Each number is 128 + 24 x the weight over its row's rms, rounded and kept within 0 to 255. Layers, rows and columns count from 0. Numbers have three digits each. The size before them is the row's rms in percent of the matrix's.

# layer 10 MLP down (transposed), 768x192, rms 0.0862, rows 651-716, columns 96-143
090:172087136170111119140123150138094149080148143135120139129130173113158113098172133120100137109145131091150137142124152126150134103114138116154131
086:123132134145143143131134146113128133160094129127109128133137118103115138096148132104116098078151113139126118110066158168078163151124103115133157
124:141135145153113100109128124123132126083123114102123142142146163139138138148108093118170124135116115164111142101141139138159146126148151159161082
094:127109115136123109101121134149125095182140114143119127114124113085115130123138168087119125149094093107153192113151122121101128096113114169125125
109:149121146112142148117131097110135152143145127065143163140129137144147110129129132081107143122130110131139137153121136110099151098141120129154148
098:128102108152113142143114120159113117121158134145112101122130118143127171142170120099134147147151110113147142121135140122136066118133100107109168
146:119142138113163157159141139114089114095143139179162138143136111127169124122109124156124102102139131146127096112126152147130151165137119104118140
107:138126115112080136127108146162128159142160119114076130114127130157143151169170105063085102100147069108138157132165195152090153135172118093145139
094:103131120098091150145101137167185127089065110119129132140147150126125114148142144159173186098137088133164105094138108127134131069093142082135111
126:132158117124134097125092114121171105131139115128115132097095148178094106113140082123128150096138130103173131116132080117100107080125098134152136
091:129140195151060128142141068128119146159122130071103113122131114096164120144145134115138091139117154116141121086085103120161103123124116119150102
094:135113092149126143133131102129105085138130135101145116165127110106098102146128113128139115157108152093174130113172117119134083115124117148171066
098:109128174111160129099137125129126119136128090165144070129146121108151136122090122157138145146176155115163138110092115147139137166150109110111114
105:122053139132137158135144174137142125157108143129120157140129122086099110137148148094105128123154123141120104157115110101080155116158108121096098
089:151087147149101119074153178129121127109131125097075109131123117134107123110138121112182168118189110099140145091194185116146140114166133148124118
105:145116115129171099093153105179101144131125139173140156185117112097097109145109132126128139114145125144101099095080126144121137121170088138107141
093:095187139128097221120106133133137111153134142130111158112132114133143104092076171093114155114128065125139130131134122150133149131114122133119176
108:110096116142089158157132147153131137115158115096099191149105153168125100125157101139085131162148124138136132131124138171084103137142089154162142
069:099100137099108126129075141153126143157113119172105077157161122152137109143140166175179145125135112131143136172111130162105119103109164106102142
104:132126099076143170166153103126162136127116129156164128130095138098126098139133123118123124140154105138163106145111125149147095117140130173106121
127:128112169126119110089077139123125150127137081092079127091183112110158095118130151122152151154160147114159170181097162106154120145097123097128117
086:107166119129079121091140123131109094127114126091109144109115129120148127143155106143129114153145149115155132132129126175142123043152138177113084
085:119104142153123121128090107147117087128135155127109140134100121137147151110113065124126100093150165117092119094115162152145098094155101120162129
084:151116170165140079116132106129151123150121150131156160130114119103132098123136147147179133138157110144129147114072147129115144125127113109128175
099:145121060111100142114133178093130142109108177144126158106135114153154155148132152110150136115080102142091118103142116114125134148160131168115174
118:122123142130146113110129136127109108150107132171167160116166130115110144150154114114124094139125151136135121142146127115130117101123122128137101
095:141135144099125151126156096092174138160118128124130118144137159172134165113143107091147175167156105112136135126114126094136137149175117148146155
090:132139151183153093123125108141095145145119110164099153142136098126163137144102125131149122101145176145138147140120165085152115079117102158158108
091:098121085139139148161116151109194114122145086129148141105103128176138115126090139142129128128086131151135085171171116160146138108115139132140116
083:151150136153135135177121123107144135133095119079087128108127130144149106132136120140085125161086132122116106109088111095148121061107153131157134
084:118151126134143117124105115133116117142137149114115129126141140117121115126158085136144172117122104122087131106097098105142130108112101130162138
109:160114128119123128093165177139126128153164147129103150125116171123141115149100152104089156135166130131132097131115147093137120125129112137153147
104:131128124160149102181141110104154170130123121122091145107141098144125127132126118163121133149142132141142110085098134131178087110129123137109126
095:161156095167144113121136132157158117115111132106111109126123122165108116074135088168127141109157134113112109124109148123104133144140125089129121
092:130130100112070149146100123149138142136125099122110106148189116127106111142169136123141159088147125118160093105094121136132164082123100122135126
148:121123144114123142110107119093139117130120148104138135100162120121102102145118138142122127207131155135129114120137085110148105115135075167145135
091:141110145146115156179105127119137114157109126138114115137125118139115134120127126092112102124133193137142134117118167138115089093131110088153118
091:126123166097140092112119163116147165183153121072134144111111144140111131082169075137109119137139157142129100140126140153101139120135135110110150
085:149164130118110109107138089103126140114123142136129134142151114102101121114136144148119142159140172127132116098142131163124132057125152140120114
090:122132100119185160128143116080128124145135119139121105137132143132108137143122159138136148111163121183122145154127109150132165133145107167153064
094:114143114086067115146101112147109129155130114139130131127129196111173120183099123121080152139095108101141131128137165144096139130156154140151160
104:127130169183153145106096120122148167134117108124137097106129104125145130082131126073135127118134110123099129097131132176126128096147139128152133
089:102114144120136092139122122161142134159125121134112112131119114108132119101158134118110121119148129120118171134130180143149137156146097097174163
097:177119158099077161108123105082178132170125146094102098110123147149117142139171087106143136123128127113112162091131088111152180127116117106139119
090:139089096132160136133111098101127154119166113164076146116140115139148197154142133123143072126122122084136167081152140161084108100098102097134142
105:158142103108166130152178088110154150164151159135162139152099112128123115115110118139107160112121131124118138140162128119136123137116115156130109
088:124118129126096127124097102128084096107121135105117159161146140101114132119123133122162140175073159152125122124089124095153138126105139128174100
098:131092137141153097174142149146110090114163098153174084148098134136177108173160114156124157103141125109145129156162124125096152113137153092153110
103:086113156098091134093144125146128138141162087105099143134124154155151136117133152109115131151103132130137143134116135103138131141116097150103135
094:093104157142108159118121135165156094130186120129128122087106133137152118107093138086129145121118150178199160126068139105122136097162119142115130
110:143138151151167156134129118155114093129138107177161122103116138095127114145156141099117104150125146127171112182087135156136134169091155100088117
129:118128133105138143131149110112095125143104115141105173114145153130141106134086135150112085173094153153099144167126131083095153128099105154110118
108:126125137099104083117121168163156134141168151139116157112109164162162158156135179104121124146130117095098103131107134132108142151140112117122110
099:139109150114075096152159147125138134129119115128104109162127143180144128120107167121088158099121169141158178132095149128073133064123125105178146
098:111124144126120079116162159169094109160177174099122140118101136087149088150128125114128083090167110100125139143147155088135124114134117140108158
094:115115126131099086114084136140152090175160110145095105123129140076121131127126122114115127153123085119154162104114149117100102133150111062163126
103:150140171131138120074137138106121116178112169162138138120135144111137132113054162125124150125136094106126105131110147131129146138153136130142142
112:142158139154186152109101148117124109117078111076088125104110124175101158096155153132138129137146103109176121130120171097132145141133086130113132
092:135130127125079115145103110161111106149096135120115159110157131126086092134094180104126105129122147074125123187148138091151152126114127098146052
103:135097153173116112124124130129135087132160150159146171138119146144137132105126104125109138103144121170119182121092127120112123096155110106159106
103:118130153096112121181117156102143122130142126130128127138111128171138123153128134100088181102144110119127125087150130119093105114091134088123179
097:167147127119091124151139126210110155163128199162147103090108158127119114139148167127106134130118153120113161120100145146167141094148095115080096
084:126123113131163164144142106101152174111119097121101173131090110107148103153101089143158148126122122129152112124136125108138116126142136130121225
100:115117177135118132158139109157134098123124116151183148085156177157128151141149145144149133094129136159112094155103136106137147098138127167118116
100:114131120115131131096136129135142120100113154169094168174131132146139147102128162171132149095101120149096146109080139103133141157146085144143097
117:122127140113092139120152145090163097154140136144136102124114159097191142116083153126164137122090131171142154141116101130133143108141107129104154
# layer 10 MLP up, 768x192, rms 0.0876, rows 652-717, columns 96-143
080:167125140137106141110120143151111110115153091127127128130100130155153134153132141123114160136100128117125109177201123099159142135118140087092132
118:158146092096105109140124140128108104118128114099120152098136099132108091153140119128096069109180138111126108165104149133129133123159142117114120
096:154153172139123096138082113119129144128099103111158170154125143138145093127088116135118148089125164133092074126103152115162096177133157141137098
103:104175100083076094084073136151133083123144149105163125117090111097111132174100118160109162135113157136094105116174104113152110152157165093149145
089:140119121118106073054140175134123104144114169105128123151094138117132145131110107133098137120129113157089113118119123169110179147167092144124100
128:125108095147171114087110142094087106119177136104155094146107136129135104124125141156152125101187159133107101161161116088103158168166145129141121
104:157103169110104134145159149124126102111133140112194083097113122102120115080112097118140110154123104175132128141118097105133116126107147133134109
092:103115144164138117082140129115130144139167125144123158149091088107111144145089152117109146119171131182120101116110086124146127150159129092093143
125:131123127140130104143150151159129127128156154120115153155104161131172113126099115152111166146126173169084119181140122126118101155140138113104098
104:139091068134136142121109150127152132098155140177123116119122104098128133153096161133108154115179137151092126186164135135137114126097154122116101
097:171140080094121106115105120130139120092101134112122105116104126139144137141124165161141169096144132154125077164105129117156168176105136097118140
103:167117094122149132140104135131126138126113197118146153147138121104157130136162117147124118125109119118132116153168139128153102121105135162127122
100:134147075111126110123122141092120111095149115133132144112153123157132135123105128141128147102102145102113135136193136127201090134110090098115117
082:128136121155159122129137140117118147094127143137149113129090116155128138093114150118123093104155110164141152145122135102119125177126134151102099
100:109119093128143133079124133096146127141133160075156137134101134075118092138098126137149134158141093095120068111117089138159135136161111153124158
094:198116140129159094104114143129138148121112126145120083138144108121136131160159115177110122138138169152096063100127167094123138119161151133124113
115:172174141104135127154094132140108122130132155116126120097106165119146113136131154136140116132169121123057146147133150106180090148143096120146140
068:151115092154159131095127119079135111146133114081104124117083121087121127146121137079103120125155153146126143110184145124139128132145130115146135
095:143168100111164154149148135130137140115107132140142118123107106099108101118093123127085092153161185089112144137107137139140123146173116170175130
122:111154070116112121135159143146093115114138171150140095177059141123121147120083128118116139095122150170110100124150137114110130156127147112135117
097:145119110121168071126119157123093095090124107148155142170117130088111119075111161128119115127124132101119131137127125126115150134106128090113120
079:126119126152120119101153125102118116104140091105143119163111099157139121144114137116131149141145127139148140184177115089113147121135168098105114
079:089131103170139087097143156118125121103142146126142136167116116109129130141087126132140145133124151102091128102169152165161091128125141174122106
100:134148149131170106143139101147129134133165136098111110121165103143139104104115114120093131103119112128117097126152097082126094129123136171132082
116:124130134118162145113109114103093112127163146132164089170114161097158132088123132189145097149163130141116159151137132129112147145100120122155122
088:144100101123129124108098137145122132106146160150141146109171149106123144181122149127090104133114170130086117099148143127150125142085094133120110
089:163096124142158145065117111129161122107115137137129127135106128072145092172096117156145110119145132121096123096150149130122133112157105120100133
098:187143188110136108100127143136082155136129099140108126151143122093142170147137123133119127142182152118105124134100132076121137123137160127110115
085:082100170107159117098151110157085123126105131136146111155135125099095139160115130116169107102146098102154163139165147167098114147146121109126118
083:132121126092093114091163135135126135129114099154138158143089113147140130159093143112107075177179128136139104118145116086123157155157134140157138
111:144119132101133129162083138065135107136093160146198108118126135123135108140097147100129114123148150107109112132117124119140139133140128164163120
099:118117120146161139140135158156097085122076135143151102120094117122114151155106160118131138114156118109109133151163142153114120128122143179169093
097:140130147104123105102087129120089123117138133116137133160132154106095120181131150136143165144118147137145130178149092100166190140119146141113147
096:091129143129103098122138123124100136100111153107144161169072129129102104128065111124124146148137132163111152136114134102146061130177138159119138
138:142141136136175119121106147079085095109091136112162126137140156120106136128126154190116130133136134112121106120132127107152150160139110149088093
088:097134156093095095081129163138111124105114166123143166091097116125104135112118130166119121152153145167122116181159083112141193116147152144119138
097:169152127109197139097122132112145123110111153155138128117087132115126127141082174169125138166141133083117167118113175109130110154141185133102119
109:116119101157108109114128135087102090104112140108152142126186138130110124105105181159133163165117189150113106121111128132138142123115149120129088
098:108151145128116149128129128172150134089083110131159105155102065095095128120107137136107112153135137085111124130126140102126127130142147099133165
098:106138153120129119129138145117142105085155146125173117122125139169135109083098117116109169149122129142140101181123139150124133122097160121152118
104:192120116105115098118139190106169109128127191131160169145111161100104111140144096130107132109131135117142101161117130111173165155140152114137136
083:089098130175141123083152144115127134109143107104173160118106110101177181094120168098106144145158155160125150138107102126119150143137091146121114
090:102148108123129106135058168138122095109122130110146143122132156088153127131115092145133117141142144094102131129123129127116117145153135113102139
091:108159124143111112134163144147116138126127128105168087114098144106111087137136124140137165120147116163110112171128114090157157150152156151107107
104:132129142116090117076127124121159108139086144083125129111127155123122118096126123122171136138122132172118129124135108139135157181147134081172131
091:142133132108123143108140167119095141142128118129117140107102139139157123154117137129088078123180145120124122138105145101115141121135085151126149
099:113181131118160095130144132128141145091122130134145140201077147100141122120119090135095133167149112137167129087133153110160103134162159149111103
106:117157115157124150140116092104084140102145174168113135121119109114160093153075105165137132149111154173090147158126070113177088139111158128104096
096:142181131118166096147100093109109135126058123137152112097128086116110119086133112162108131129146161115113108143165121144150122125103118120149095
112:163111090157160116085117142095116127102157144129131091158130148155124153138122121155142130128158143146103115125153117072131135139106164156130111
123:114148099129151099125122140120092106143171135131093112132143102097120103184121084176121164124110141106093132138170112137140117146127145109114118
103:136117109150188115118105170067118110119095124126175106099129113096134117110079140163120168148123127133136144133140173158134103157131126114097106
103:120162114144171092121124118135135115148123112081137138132129120104139103102092115125137172105112139123075121169183138123208126132120123133171119
088:109129101176129134128126125120147108113143108131143169124145121129178113124099148107166134165091130109088094143147134104186060140133096110136121
090:113154121157132148087127145120086105149146154118168140140121138091134107103053156105118134144128163115109138138121143140150107147143125140125108
107:155111125171179170126104136109105079112131172105149116145119129106125163142134156146147095131178111117121105132119123141119139149102157166169117
113:174157127105131109152112127060136168124130156165153138148096129095150090157121130161109118130120127166071111138144113108142119134131098126148119
100:135122090144173139115133111101118121082139107140158082139117093134142145155134117176153147137141100171136122086168108149110131109125145162109161
101:104153154113110086058114119109101109126146133181104154128066106087157091144088107125118132162130185131098160129165145118172154172184141098100146
109:147152172132151095088115097124107145106145083129121113170142105115139078157123132141156109150142144111112137127195143124164122143125138095175093
094:102129103152187143146097146106165100105151142126133169104158120092106111159134117169149189124131149129084152161183104112129080132115117140091142
087:162140158101122088142091122102127105123106154105174069098135163140102109137137138111114088145153128116102117123130127152130108144109149141155052
107:110127132127110093115139119136135082094127147135098134147073072087146097136106129149131170171103189073120147150123135113123098127142123091099087
106:092140122094102122112127103102130118110132113097145078108132134136100095119110120113130110179134172121121095129126120170141146141150146099134128
116:130125125098155114113114120114098125091091160105122121150158121130091099154146112117106105115153152137105146141125143122147146134141151129116098
101:144097113085153108069129159159094139071132110116103119203130094136128111122128105124147175113125147163097148147168122106108106141148105140157120